Weights of a small transformer language model.
Size: 16 layers, width 256, MLP 704 SwiGLU, vocabulary 809, 11.6M parameters.
Architecture: RMSNorm before each block, no biases in attention or MLP, tied embeddings.
Training: a variant of Adam for these matrices, 478M tokens.
Each number is 50 + 12 x the weight over its row's rms, rounded and kept within 0 to 99. Layers, rows and columns count from 0. The size before them is the row's rms in percent of the matrix's.

# layer 6 MLP gate, 704x256, rms 0.0579, rows 84-102, columns 128-255
105:54 65 34 45 38 36 39 52 52 32 61 40 45 40 66 53 63 49 60 45 42 42 64 39 44 44 48 52 56 50 67 40 52 59 48 44 52 64 45 63 60 13 37 55 61 59 39 53 53 39 39 78 54 59 49 49 53 51 57 50 26 50 32 48 56 64 63 36 41 48 51 37 63 65 47 33 45 53 43 21 49 35 46 36 56 53 37 54 51 42 44 41 52 48 30 71 73 51 77 43 53 39 62 39 47 43 52 19 44 74 60 63 47 37 28 29 60 39 58 54 38 57 42 40 63 42 54 19
098:39 42 56 57 59 49 36 71 47 41 54 47 28 40 47 60 51 43 66 53 52 60 54 46 64 43 48 40 39 54 77 61 41 58 40 31 66 57 53 62 35 51 55 66 48 35 44 48 49 49 50 54 52 54 55 59 46 63 45 25 59 42 46 52 44 35 30 41 85 51 64 80 57 54 52 63 49 43 34 43 54 67 63 43 76 39 48 53 33 56 44 44 51 36 44 56 55 56 76 50 51 71 68 58 40 56 50 21 46 37 40 40 42 37 48 34 59 43 52 65 58 27 51 57 51 54 64 48
097:50 45 45 55 30 21 50 31 29 55 48 82 54 40 48 47 31 51 59 41 55 34 39 47 41 45 40 53 67 38 70 56 59 50 37 49 53 49 32 48 74 51 44 48 66 60 49 30 55 51 43 57 42 39 37 44 48 51 45 49 62 62 50 55 49 61 42 29 64 57 67 51 69 46 35 54 52 63 53 64 54 59 51 49 46 61 37 53 58 72 53 55 64 58 35 45 39 39 58 43 47 51 34 42 61 36 32 87 50 60 43 36 47 58 49 70 29 42 45 64 54 58 72 46 34 72 58 58
099:55 37 62 48 43 49 64 27 59 41 59 58 63 45 39 65 36 69 42 68 61 53 70 41 38 27 52 37 44 57 43 38 28 62 61 35 47 51 62 51 44 43 47 58 65 58 45 57 53 76 46 60 63 47 64 27 51 44 71 41 34 41 46 71 38 42 46 34 57 49 22 55 62 49 45 49 34 52 50 41 47 60 45 54 47 36 50 45 36 66 39 56 62 50 47 46 46 34 54 44 49 47 62 51 56 70 26 12 53 49 19 41 54 45 56 48 55 40 64 39 48 50 39 31 47 42 64 41
099:73 57 40 54 62 69 36 48 46 50 50 41 42 71 50 48 60 36 58 63 48 31 35 34 50 37 41 52 60 59 57 71 55 63 50 39 51 46 37 53 32 42 49 46 57 46 55 52 51 50 68 52 17 39 54 52 40 73 17 52 48 55 47 49 59 54 55 50 56 74 57 74 65 44 43 62 46 44 52 35 46 35 46 56 28 30 65 71 21 48 45 50 46 46 52 42 71 56 57 42 39 29 76 70 50 49 35 64 48 73 42 32 56 28 63 71 55 64 65 55 67 65 55 35 67 36 32 50
106:39 47 48 40 52 42 24 49 51 36 43 51 45 47 63 56 40 54 53 55 44 33 57 56 36 15 45 38 47 66 49 42 45 41 51 53 35 60 39 43 31 41 47 42 66 37 49 30 53 52 32 68 53 47 38 66 57 52 52 52 40 53 40 48 31 34 30 46 59 51 59 44 52 51 52 59 43 60 20 46 49 65 79 60 37 47 42 43 71 49 65 61 43 39 70 46 48 57 54 39 64 45 48 58 27 50 37 57 40 51 48 58 33 61 62 45 40 54 46 59 40 57 42 35 38 54 39 51
108:57 57 57 34 40 29 35 45 52 49 42 67 56 65 36 66 47 65 66 66 57 69 52 47 55 51 41 34 24 56 65 64 44 60 40 49 49 50 60 42 57 55 44 49 54 52 52 53 30 37 35 64 73 33 39 52 52 64 54 21 43 29 68 26 51 46 42 52 31 38 67 64 60 32 52 38 47 67 43 52 37 48 56 30 56 54 42 30 54 70 61 50 59 46 51 42 46 52 44 32 52 40 46 58 39 52 48 35 54 45 46 64 39 51 57 51 59 30 52 61 61 57 39 19 32 52 59 38
096:23 68 50 35 54 56 28 54 42 62 54 67 57 66 44 38 60 64 59 45 37 25 43 49 39 38 43 40 72 46 51 43 36 57 55 47 50 41 36 49 63 44 51 54 62 70 49 61 67 55 40 62 37 41 54 32 30 35 74 51 27 60 51 56 61 43 40 37 28 60 52 58 73 58 51 63 53 61 55 62 38 79 36 43 39 61 59 48 56 69 43 49 62 56 49 51 24 46 72 39 46 61 39 40 43 62 60 35 54 51 58 48 60 79 68 41 45 42 55 34 47 46 59 32 49 44 09 67
102:63 57 65 38 35 32 54 40 39 45 32 60 98 47 56 51 42 56 51 41 61 50 36 53 41 53 37 39 55 52 62 57 27 39 39 60 54 29 57 61 34 48 49 67 30 37 50 34 41 56 18 50 40 50 48 62 59 49 51 58 64 44 28 71 47 49 62 63 46 44 56 52 58 68 53 75 54 64 70 54 40 46 52 34 66 59 49 34 60 69 69 61 42 74 26 57 47 47 54 52 27 49 55 57 45 60 51 67 53 47 52 42 27 48 81 50 62 43 53 30 62 39 42 64 58 47 36 55
100:31 71 64 60 34 48 55 17 61 43 55 58 31 47 66 43 58 56 46 57 44 69 60 56 44 32 45 56 30 68 40 50 37 46 69 64 48 61 44 53 31 50 43 60 61 51 53 40 47 40 54 68 48 54 61 50 71 74 58 45 45 49 51 51 56 76 40 51 67 37 31 34 56 57 33 46 69 62 64 32 72 52 53 46 69 47 70 69 65 54 45 57 50 76 46 60 51 30 61 54 26 46 41 44 60 48 41 33 42 28 41 63 51 52 44 67 65 46 51 58 33 57 54 37 32 55 41 38
105:49 39 44 31 57 46 37 54 57 67 48 63 45 79 27 40 45 53 50 53 64 61 46 53 45 57 53 67 34 59 62 31 40 57 70 45 59 33 60 66 59 64 65 46 58 46 22 52 49 42 47 49 39 56 23 64 50 45 58 38 73 54 65 53 61 48 67 64 50 47 54 50 51 47 62 66 51 61 20 54 62 68 39 50 73 34 24 67 66 70 47 28 48 49 42 48 54 67 34 25 27 38 32 36 76 59 52 33 49 68 68 65 39 46 64 65 40 49 50 30 64 56 62 46 55 61 68 45
101:68 46 32 56 38 42 54 35 48 72 72 65 41 40 47 60 63 61 69 55 40 67 43 36 39 43 56 27 34 64 61 51 47 69 57 36 56 39 30 68 46 50 42 58 49 49 57 36 59 68 29 75 54 29 40 48 59 50 32 49 50 62 55 58 54 58 53 32 59 60 39 40 52 54 38 42 46 57 45 52 32 55 49 47 47 65 46 54 67 35 84 62 81 55 53 44 52 42 55 31 53 54 47 54 44 64 36 38 36 34 45 70 50 27 47 59 39 38 51 38 71 57 22 44 50 32 40 46
102:68 47 50 50 54 66 41 48 43 49 64 60 31 41 62 66 29 66 56 83 49 49 43 69 46 48 37 46 55 65 55 61 43 54 57 36 54 58 47 36 59 41 45 52 41 60 54 59 71 59 63 57 52 29 48 52 45 36 61 54 44 55 51 53 19 57 41 60 61 45 67 57 76 46 57 31 54 55 61 59 38 36 45 70 53 28 54 57 67 35 55 52 45 72 58 40 61 71 41 62 30 43 51 69 46 34 46 58 71 33 33 43 65 49 79 55 49 28 44 41 49 65 41 80 47 42 60 61
097:54 55 38 52 51 53 56 48 28 49 48 53 62 63 77 43 17 46 61 36 52 57 60 28 47 19 41 56 31 55 49 35 48 61 48 49 41 43 41 40 46 61 50 45 80 27 68 21 45 47 41 60 60 51 43 28 59 26 50 47 49 54 45 75 43 51 46 54 38 40 37 29 57 62 62 56 48 56 64 38 51 39 57 35 35 44 51 38 41 68 44 39 37 52 59 57 58 81 47 35 46 49 10 42 65 50 36 49 55 52 55 43 54 57 34 44 67 24 45 51 77 44 64 22 41 68 38 25
101:52 33 49 49 49 47 33 71 39 26 59 51 55 26 69 57 62 81 53 65 47 55 53 65 27 47 61 71 46 58 49 36 51 40 59 26 46 37 28 51 44 65 35 34 56 36 46 38 49 58 40 47 27 50 49 48 62 62 54 46 74 44 57 42 45 22 51 53 52 37 53 76 51 62 24 30 68 79 24 62 46 54 40 59 43 47 34 49 45 48 44 62 51 58 54 58 54 44 46 52 36 79 62 65 47 49 61 58 52 63 59 50 62 54 44 53 49 53 41 47 62 44 22 37 53 53 57 48
110:44 36 34 68 40 46 47 43 23 61 72 59 41 56 52 58 60 46 57 43 42 54 49 38 49 47 25 77 41 50 53 61 52 44 52 60 48 39 49 53 49 62 54 43 59 47 41 58 52 53 56 58 37 55 23 23 48 35 36 62 45 42 62 63 35 66 65 36 56 53 42 33 58 77 72 58 43 68 50 46 60 61 44 54 57 45 41 56 61 54 64 47 49 59 42 58 34 43 36 39 66 39 37 25 39 69 26 53 34 43 53 67 53 58 62 47 63 34 71 62 62 52 18 42 39 60 51 51
102:60 54 31 52 17 58 58 44 58 39 41 54 53 65 47 50 66 54 63 59 36 68 52 49 60 50 49 53 54 57 56 39 67 53 44 49 37 39 41 46 60 79 46 55 46 56 49 23 44 51 55 58 64 17 53 69 62 49 72 58 57 86 36 40 35 57 43 40 37 29 41 48 61 66 46 61 52 64 51 40 38 48 72 41 36 40 52 48 65 37 43 66 31 43 48 48 46 48 47 53 29 39 37 53 69 49 48 69 55 39 52 42 59 32 58 63 35 43 56 37 67 51 46 53 79 20 34 53
098:30 70 49 55 25 67 46 48 56 56 54 42 82 53 52 46 41 67 48 62 46 50 52 76 26 63 35 58 57 38 67 39 33 31 45 52 63 46 51 55 61 43 41 58 49 44 64 44 56 46 50 57 67 18 11 54 53 63 36 48 49 62 60 35 50 54 33 59 53 37 45 48 56 49 51 48 45 64 28 55 41 78 47 56 55 44 45 44 58 47 61 59 38 28 46 53 45 59 44 47 34 57 56 51 34 40 45 59 44 35 51 54 43 43 40 54 38 39 33 51 45 45 50 19 53 59 35 63
110:43 42 55 46 39 58 55 50 55 34 59 67 64 48 70 38 75 67 63 47 31 65 55 55 45 52 31 60 57 71 69 53 31 45 22 27 46 65 78 44 15 35 38 69 51 38 59 55 57 60 53 51 50 49 45 44 45 31 47 51 57 50 68 61 49 35 57 42 35 38 60 64 73 60 61 42 54 53 50 72 34 44 55 29 45 60 59 66 57 69 39 60 38 27 64 54 46 53 51 55 47 46 42 56 50 42 44 21 26 23 35 69 43 59 54 42 49 52 62 34 41 58 37 48 54 50 68 64
# layer 6 MLP up, 704x256, rms 0.0559, rows 84-101, columns 128-255
102:57 57 50 44 47 59 46 46 62 44 39 61 47 43 34 60 63 79 67 43 38 34 67 42 35 27 38 50 46 41 45 55 59 68 28 53 36 80 63 46 47 66 45 24 62 72 57 53 54 42 54 34 53 55 60 39 59 26 71 26 54 40 42 58 51 54 56 62 61 40 49 54 44 43 62 49 62 29 67 30 40 58 71 60 36 36 62 46 59 37 52 56 68 62 46 39 30 48 73 47 66 51 39 54 41 16 50 56 30 67 55 30 52 52 51 36 44 40 46 35 61 45 51 53 49 47 63 53
098:49 24 54 52 50 53 72 46 39 64 58 48 61 63 57 73 45 43 57 58 60 57 52 53 57 46 39 47 46 34 62 47 38 58 19 59 53 53 53 57 46 32 43 64 48 65 54 40 44 50 21 55 52 49 65 42 64 53 60 38 40 63 61 40 55 46 76 67 46 47 56 56 56 52 52 68 43 43 45 57 54 40 36 49 44 39 46 50 70 52 69 73 51 69 48 53 24 46 52 17 75 38 53 53 64 68 54 58 54 51 46 61 55 63 62 63 51 59 55 47 49 48 65 57 62 54 55 27
099:54 47 36 38 46 36 49 61 50 69 59 66 67 56 76 72 42 52 28 37 54 37 50 48 63 59 45 41 51 43 50 47 49 62 41 48 36 78 50 36 67 50 66 26 57 45 67 68 32 69 54 49 59 56 53 47 39 35 33 49 46 50 34 34 48 46 55 47 43 25 34 74 41 86 38 35 51 70 60 45 50 56 43 37 41 52 60 43 58 56 38 37 58 56 65 64 69 28 59 70 53 54 50 33 31 46 74 57 50 61 62 44 42 50 58 57 50 43 46 62 64 71 55 71 50 58 51 49
104:35 34 36 51 43 32 46 53 43 45 61 57 41 41 61 41 46 55 34 64 43 56 65 58 70 52 43 65 53 55 77 65 35 32 43 38 67 63 49 45 49 65 54 67 42 75 39 36 60 55 40 74 58 28 45 71 41 49 59 41 45 45 36 59 46 54 62 42 70 57 68 55 54 45 64 45 26 49 49 35 33 42 49 70 45 70 61 54 52 79 59 34 35 62 69 56 43 54 44 48 65 35 58 45 39 40 47 50 48 68 62 65 61 71 53 46 43 39 17 44 69 53 58 43 28 71 52 65
103:38 53 61 54 47 60 73 33 62 25 49 18 51 65 60 48 35 48 59 58 61 45 59 50 49 45 42 72 30 56 44 51 51 49 53 56 42 49 60 55 44 49 58 51 36 35 56 55 31 49 58 52 54 54 68 45 55 57 50 64 37 62 62 71 41 66 79 63 43 48 60 47 60 55 45 49 36 58 54 51 66 50 51 59 50 64 52 44 48 56 45 61 54 50 41 43 37 37 50 43 41 38 35 37 62 32 25 62 44 22 68 73 49 64 54 37 49 39 49 53 50 52 54 49 36 51 60 69
100:58 46 47 53 52 61 49 52 41 40 65 37 49 47 51 36 52 64 55 37 40 54 50 36 65 70 27 42 73 59 51 44 48 53 47 30 53 45 72 48 54 56 31 42 48 31 54 46 51 46 21 56 28 27 54 28 50 68 55 48 48 42 37 57 51 54 48 45 40 63 56 45 56 40 46 46 51 46 48 57 08 44 40 62 47 45 59 81 60 40 53 51 54 58 31 45 59 39 56 26 31 54 70 59 33 56 46 38 49 33 49 53 45 58 60 56 69 61 45 50 55 53 43 41 56 39 81 62
103:46 50 59 42 60 31 31 47 45 61 41 33 38 50 37 15 46 37 56 38 34 40 42 40 50 40 37 33 52 46 41 51 69 41 42 75 66 36 62 70 60 66 43 33 04 63 54 47 48 50 48 71 50 50 45 34 31 49 38 61 53 50 47 62 38 47 45 40 38 49 44 61 47 51 39 69 39 58 51 54 52 26 53 28 38 45 69 43 55 54 47 53 56 41 64 41 77 35 49 77 73 62 45 44 40 54 42 54 52 63 66 66 38 44 41 75 48 30 49 74 45 40 39 49 50 46 57 50
096:46 47 41 44 47 54 51 84 52 59 39 41 47 40 60 48 73 52 46 65 50 72 49 32 68 75 49 42 52 43 50 56 50 56 54 50 25 64 51 35 49 54 59 51 61 42 53 59 50 57 33 51 53 33 40 63 58 58 23 49 28 48 60 40 69 43 47 74 63 43 39 52 45 39 53 58 71 53 61 48 38 29 50 47 49 26 37 56 61 71 25 46 44 51 47 26 51 54 45 75 62 55 36 61 45 58 31 50 52 60 38 43 39 42 62 44 41 50 50 58 60 36 32 70 69 50 49 56
104:45 61 55 62 55 69 44 30 67 41 60 52 44 58 50 48 64 51 42 70 65 62 65 61 55 45 35 48 51 52 46 57 38 53 31 60 35 40 40 48 70 54 62 50 47 61 54 49 31 57 47 56 76 50 54 42 60 32 43 68 75 74 59 57 46 63 61 54 55 68 56 40 57 70 46 54 76 39 57 58 24 60 51 51 61 58 54 46 49 61 32 40 42 72 57 70 56 42 60 67 63 55 61 40 58 40 32 47 41 59 49 51 63 43 53 34 56 65 73 62 39 42 63 25 49 46 39 33
104:62 37 59 62 39 35 52 50 64 52 61 44 53 56 38 40 41 41 52 42 47 51 44 45 48 51 54 35 67 60 38 70 49 51 48 31 36 54 48 62 66 41 26 42 80 44 57 60 45 26 74 48 53 29 60 51 60 63 42 39 60 63 21 59 54 46 62 48 38 54 48 50 36 69 65 33 66 53 42 47 32 41 30 57 40 47 62 51 56 42 42 31 53 52 26 53 35 76 43 52 57 51 43 47 63 62 63 56 60 56 73 55 36 68 55 56 60 48 49 49 65 56 45 46 63 44 59 60
103:38 40 49 40 37 47 23 58 48 65 59 64 74 46 41 63 70 60 55 34 58 48 51 55 52 39 47 64 53 57 68 54 29 72 69 26 60 42 27 67 64 41 40 56 49 52 47 53 51 85 70 49 62 65 63 37 69 55 60 52 54 63 33 77 69 57 67 35 57 51 59 68 48 44 51 39 56 55 39 40 66 52 17 60 79 60 58 48 55 51 45 49 32 65 56 40 55 33 54 56 53 40 30 53 50 54 50 60 58 52 56 62 30 39 55 42 61 60 29 57 21 43 48 46 50 59 35 54
103:53 38 54 61 78 50 45 63 70 43 32 32 27 50 45 39 45 47 88 44 58 50 51 63 50 46 42 55 57 31 61 51 36 54 49 62 39 48 43 23 48 36 51 54 33 61 54 29 48 58 50 42 34 65 45 36 28 22 79 52 54 38 38 53 37 40 44 54 27 63 57 79 54 58 40 31 80 62 36 64 48 67 61 43 43 31 41 54 34 26 46 53 71 41 47 36 43 66 69 52 51 60 61 56 26 57 62 32 29 53 69 65 32 32 57 54 45 53 33 64 48 44 40 67 43 56 44 45
103:42 45 54 60 67 69 45 61 61 45 63 40 40 48 39 54 41 51 43 67 44 69 64 23 52 63 48 39 56 57 52 51 46 57 54 59 31 69 52 36 54 49 57 38 46 65 40 37 47 64 61 55 48 37 83 36 45 44 62 43 32 64 52 24 31 42 51 67 36 53 47 69 66 46 57 52 48 48 69 41 47 51 55 63 44 43 42 59 49 38 46 36 45 78 52 55 65 42 44 60 61 40 69 43 52 34 52 43 49 50 49 42 67 41 50 53 43 31 55 50 20 49 36 53 42 51 60 54
093:67 24 40 68 45 50 53 39 65 54 69 62 54 51 68 61 44 65 48 45 56 46 55 69 62 51 56 46 57 41 45 61 40 67 53 50 36 41 65 50 77 54 47 57 64 59 53 31 48 46 35 53 48 54 46 44 35 61 56 68 44 63 40 63 23 53 58 47 58 46 44 41 33 48 48 64 64 65 57 40 37 52 33 53 45 64 77 39 25 65 53 44 37 42 57 49 49 45 54 69 47 76 47 62 42 74 46 53 45 46 61 40 58 46 64 44 38 28 61 50 75 56 57 30 68 55 69 51
099:62 55 47 54 53 48 53 54 43 65 51 64 73 54 39 67 62 56 57 43 44 58 32 45 45 70 44 47 79 60 48 57 64 53 55 31 57 41 40 56 37 63 52 43 58 68 22 30 52 49 40 50 42 53 39 51 38 33 36 53 41 40 33 47 64 31 59 52 39 77 31 49 49 31 26 57 40 53 43 34 41 55 52 63 58 69 34 62 50 65 57 57 25 56 32 49 45 36 42 62 44 56 35 50 50 41 62 37 59 52 69 60 58 59 35 29 36 61 49 60 60 57 49 39 43 39 49 55
099:51 51 54 55 55 43 21 58 51 63 48 36 62 62 49 47 62 45 33 57 30 56 39 49 53 47 70 38 30 46 46 33 62 62 34 46 64 69 42 31 61 13 72 32 45 64 63 40 70 44 46 58 32 23 42 41 46 52 75 55 38 48 48 40 60 46 51 42 57 52 44 43 39 50 36 36 52 50 50 30 38 56 49 33 57 65 27 58 46 54 62 52 53 42 48 53 38 43 77 68 55 46 45 35 48 63 53 49 60 66 57 38 50 45 58 53 34 66 35 14 48 49 45 54 61 62 30 56
102:42 45 62 63 63 55 50 50 45 56 48 68 72 44 40 42 60 53 46 55 50 48 38 26 49 57 41 41 25 51 35 54 57 60 64 42 51 43 66 41 77 75 31 46 46 66 45 51 35 54 63 45 27 45 34 38 61 47 58 51 67 39 42 51 65 58 57 68 41 35 79 40 60 26 46 49 41 59 56 51 27 39 46 49 39 76 64 49 62 61 66 34 16 49 51 43 48 53 66 43 55 60 54 65 57 65 66 58 41 33 35 62 48 61 51 36 53 51 48 44 42 64 43 35 56 50 65 60
103:56 44 62 29 29 52 49 50 54 75 34 74 51 49 47 56 67 57 56 70 63 06 66 44 25 48 33 53 59 53 52 42 61 42 23 32 66 42 42 47 63 64 55 57 40 32 39 39 62 48 56 42 54 60 43 47 43 45 39 52 39 40 37 45 53 50 48 38 43 58 34 45 37 29 40 51 29 58 58 49 43 69 68 70 57 45 53 37 32 58 40 32 43 46 41 47 57 50 55 63 58 55 70 60 47 29 59 30 53 41 25 50 43 37 56 62 71 75 33 43 45 74 42 44 56 38 19 34
# layer 6 MLP down (transposed), 704x256, rms 0.0505, rows 84-101, columns 128-255
102:51 33 52 47 46 53 56 61 63 54 55 21 38 47 52 74 57 56 50 55 39 47 43 69 44 40 52 49 69 60 40 70 56 38 50 36 43 31 47 51 71 62 46 43 46 30 36 72 27 69 57 55 59 43 51 56 49 36 32 67 42 43 55 54 52 42 44 36 48 35 50 70 65 52 49 30 40 59 56 58 61 50 48 46 40 58 46 40 52 59 62 37 62 63 59 58 37 51 45 54 29 75 60 75 62 40 29 61 70 47 44 39 59 33 47 33 57 19 61 47 40 45 46 43 50 44 67 59
098:17 55 43 57 79 56 61 69 39 50 51 29 31 45 29 75 42 52 65 44 50 43 56 41 40 44 42 38 44 43 43 57 45 66 60 38 41 57 54 54 46 66 54 41 68 77 47 41 67 45 50 54 71 35 40 51 52 58 39 69 32 50 60 35 54 30 53 44 53 56 51 44 54 48 30 50 47 37 44 52 54 43 53 33 55 41 46 51 38 57 46 47 42 56 49 43 40 40 49 55 47 51 45 83 41 45 59 77 46 46 78 49 48 66 38 50 65 68 68 62 49 40 38 60 48 66 69 58
100:64 48 60 47 43 60 75 56 47 45 59 23 74 54 45 55 48 57 38 42 53 57 42 67 22 42 48 62 54 36 71 56 39 46 68 36 54 34 59 39 42 41 38 74 59 41 51 42 61 42 62 39 53 42 64 50 58 50 53 58 79 43 53 33 51 34 64 49 54 61 43 42 36 43 64 42 37 14 53 68 41 57 50 67 49 39 42 53 28 49 60 48 41 48 50 24 52 58 38 77 81 43 49 43 39 50 45 49 31 41 57 70 62 33 45 64 69 51 63 54 59 52 40 43 44 20 68 46
104:47 54 54 50 52 37 42 41 51 61 51 53 72 80 49 58 40 41 50 73 52 52 56 61 49 50 44 14 52 39 38 68 42 44 60 57 58 38 36 61 48 53 36 61 61 64 39 50 54 42 57 44 39 46 38 67 58 48 69 51 57 33 43 39 51 46 59 27 35 31 50 51 50 54 45 52 31 43 82 49 38 52 18 52 30 68 57 43 25 46 64 44 55 48 44 34 58 40 45 53 39 41 41 53 55 54 57 29 54 67 42 48 62 60 76 60 50 45 29 39 41 34 41 63 14 73 46 48
102:58 57 64 47 49 65 80 38 56 40 38 71 30 57 46 27 39 44 70 27 47 54 49 41 52 44 61 43 44 42 56 35 49 69 56 35 52 58 58 60 53 43 52 65 67 25 56 83 77 47 58 47 54 49 48 38 49 44 50 46 49 43 50 60 56 33 54 65 61 70 40 67 40 44 59 50 73 52 27 48 42 50 45 30 56 30 60 38 43 42 68 37 61 53 53 71 72 54 58 54 36 24 45 44 33 49 60 31 42 42 56 62 54 43 39 62 40 51 36 52 45 63 73 37 43 53 37 22
101:68 61 48 47 28 52 73 60 28 57 45 68 13 69 65 61 58 58 48 41 44 46 57 45 53 57 52 49 41 65 40 51 72 60 73 24 47 33 43 50 66 38 55 46 65 58 50 41 45 35 53 35 60 56 48 58 59 55 44 48 52 49 51 56 46 38 30 42 56 44 37 31 48 51 43 75 63 63 59 46 50 20 53 44 26 43 61 35 64 30 45 45 63 64 46 61 61 55 44 54 34 53 59 44 49 65 52 43 63 49 45 32 46 50 48 45 62 48 31 38 30 50 73 45 52 68 47 63
106:59 37 60 45 42 31 63 44 67 60 31 55 58 49 31 48 33 47 45 69 66 69 47 60 53 47 58 59 39 41 48 59 45 43 48 49 33 44 56 57 69 72 55 33 47 32 47 42 58 55 40 40 38 67 35 28 47 69 63 44 58 30 55 47 43 42 34 44 50 48 52 44 59 26 43 35 35 24 50 46 17 44 34 52 50 59 48 61 39 59 75 38 56 41 41 68 38 54 33 50 43 36 40 48 46 49 63 54 45 40 35 58 41 60 90 62 42 56 54 50 69 51 42 54 59 44 43 43
100:43 40 50 49 36 49 51 43 43 51 48 34 49 61 37 47 57 67 45 57 19 31 47 62 38 41 62 88 68 50 51 46 44 50 51 63 19 48 44 56 60 55 46 46 41 65 40 65 56 41 31 88 49 49 45 33 45 64 60 26 39 66 43 64 41 65 26 49 46 59 46 61 25 46 73 57 23 17 43 31 51 49 49 56 39 57 40 31 56 53 49 47 60 40 32 43 49 48 44 50 58 65 49 53 32 43 43 51 48 62 47 40 49 40 64 53 52 60 76 51 60 45 58 54 19 55 49 43
104:53 38 61 35 40 42 37 38 56 52 44 45 42 52 47 40 49 60 61 72 80 39 54 43 77 36 38 52 61 60 41 46 22 41 39 55 29 63 63 49 43 49 42 64 37 58 52 57 43 49 63 58 44 73 69 41 46 41 51 55 51 38 51 61 41 54 73 59 56 63 59 51 54 46 51 53 49 79 22 50 35 56 34 40 45 30 54 32 37 57 52 69 63 49 42 40 63 45 33 44 44 47 58 40 42 42 54 34 46 60 38 64 43 58 59 45 61 46 47 75 49 57 69 39 55 34 33 33
104:73 51 47 52 41 55 62 58 51 58 44 54 51 51 43 69 67 73 44 32 47 43 71 32 64 56 55 43 53 68 30 50 47 52 48 31 62 43 56 70 39 34 34 43 35 61 31 61 49 44 46 46 40 49 62 53 64 56 36 29 66 50 30 66 50 41 58 48 61 43 42 64 36 48 53 59 73 37 34 37 29 59 52 66 31 46 66 65 40 62 48 61 36 48 43 44 46 58 43 40 44 51 48 50 48 53 33 65 51 46 55 64 40 35 34 32 64 42 55 37 58 59 52 69 64 57 51 58
101:63 63 55 52 51 45 57 49 45 27 77 42 64 50 31 54 38 57 37 41 60 57 52 68 27 61 60 61 56 41 46 45 50 55 40 48 51 58 64 62 55 42 37 54 43 49 54 49 67 38 57 63 51 35 48 42 48 44 36 45 47 42 59 53 76 64 58 57 52 69 64 52 44 61 66 65 64 79 53 47 57 34 48 37 59 50 55 58 64 73 40 52 30 55 45 40 45 71 33 43 42 53 57 45 70 51 45 44 57 62 43 67 51 74 48 62 45 43 49 43 65 40 26 29 80 45 57 49
102:74 71 66 61 64 36 54 57 46 34 51 85 46 36 49 44 43 29 40 44 45 30 56 35 76 54 43 37 25 54 26 56 39 21 36 38 52 66 41 47 37 44 60 45 52 43 59 29 51 52 35 42 28 35 59 47 39 35 47 64 59 73 56 53 56 41 60 45 67 39 53 72 42 42 69 34 69 59 59 67 50 65 54 49 39 58 40 53 59 56 59 54 47 38 44 55 68 24 35 70 24 67 41 44 57 50 51 64 44 58 62 46 39 72 76 47 38 25 41 54 48 51 47 45 69 33 64 46
104:63 44 74 61 47 49 50 62 37 48 53 41 69 39 29 36 61 54 59 55 55 60 42 45 54 47 54 45 39 53 56 43 56 69 50 72 52 39 42 45 42 46 53 80 26 61 49 65 62 32 44 24 41 50 41 51 36 50 53 39 55 69 56 39 85 44 68 51 42 43 43 41 50 39 47 70 56 42 32 48 46 60 63 71 35 54 61 58 46 59 17 47 50 29 69 47 58 73 47 57 53 14 50 16 61 39 39 44 66 80 46 60 51 58 45 52 71 56 42 49 37 50 63 40 39 62 59 75
095:59 47 33 62 49 26 67 58 72 57 60 30 27 35 48 49 48 48 41 53 57 49 64 53 45 58 46 41 59 36 34 48 50 58 63 54 48 42 49 42 30 52 55 53 58 48 47 46 40 41 53 52 49 51 64 57 50 57 36 61 73 41 54 50 62 41 52 65 23 34 74 61 65 53 41 78 54 57 67 46 54 45 45 52 36 53 32 33 52 63 36 37 58 58 45 68 47 70 30 63 75 40 70 47 63 61 31 54 37 64 63 42 53 49 50 59 38 72 42 48 50 45 39 46 49 69 59 74
099:69 66 55 38 58 43 48 45 37 52 48 57 57 63 42 46 64 60 67 62 87 55 53 50 63 59 56 42 65 32 44 46 52 52 52 41 54 49 36 75 53 37 51 25 36 45 35 57 63 52 13 56 52 67 42 56 62 38 43 48 23 40 61 55 57 37 38 49 22 68 54 53 53 61 32 68 47 48 54 46 62 52 53 25 53 46 50 60 59 72 52 52 36 71 54 57 57 54 56 60 34 53 50 54 54 47 60 53 47 64 84 56 56 38 54 59 71 44 64 49 44 29 41 62 55 51 69 58
099:54 58 51 53 52 66 42 55 46 54 74 51 57 71 49 30 33 52 50 71 33 42 42 66 47 30 53 60 62 55 45 48 46 55 68 49 48 45 61 39 57 58 67 46 40 27 50 55 58 74 56 77 41 42 48 52 21 35 52 47 43 69 70 54 48 73 36 47 74 58 48 49 57 38 39 28 53 54 34 45 66 44 90 58 46 57 34 55 40 60 77 59 34 54 67 41 63 35 81 54 67 72 45 27 61 41 53 39 53 46 54 59 49 59 59 54 53 30 44 44 32 49 52 41 59 49 43 32
099:48 62 52 44 50 42 42 63 41 57 57 28 60 52 60 45 41 56 50 60 55 56 54 52 67 41 51 63 49 43 60 48 45 51 56 47 54 33 54 51 45 55 23 46 65 38 76 44 71 56 54 56 47 47 43 61 44 56 59 44 23 31 34 42 41 34 50 43 42 46 59 51 64 47 55 53 57 30 78 48 52 58 46 49 49 51 72 59 38 68 50 56 52 68 47 45 39 53 52 60 41 46 67 73 66 58 57 61 54 62 49 44 69 36 52 49 38 52 41 52 33 47 61 46 20 88 53 29
103:56 59 56 61 36 37 59 46 51 74 31 60 44 55 42 35 38 52 54 64 45 56 38 54 49 61 51 50 46 56 59 43 32 55 34 43 60 40 50 64 58 45 39 50 49 26 66 44 37 33 70 69 43 43 57 54 54 49 43 59 34 43 55 58 46 71 68 56 58 12 48 40 43 42 69 62 60 59 58 49 62 46 51 53 57 34 64 52 46 42 56 24 51 26 36 22 54 57 56 58 59 40 50 60 59 51 44 52 37 68 39 39 51 62 28 75 66 58 40 55 54 72 27 67 65 48 38 39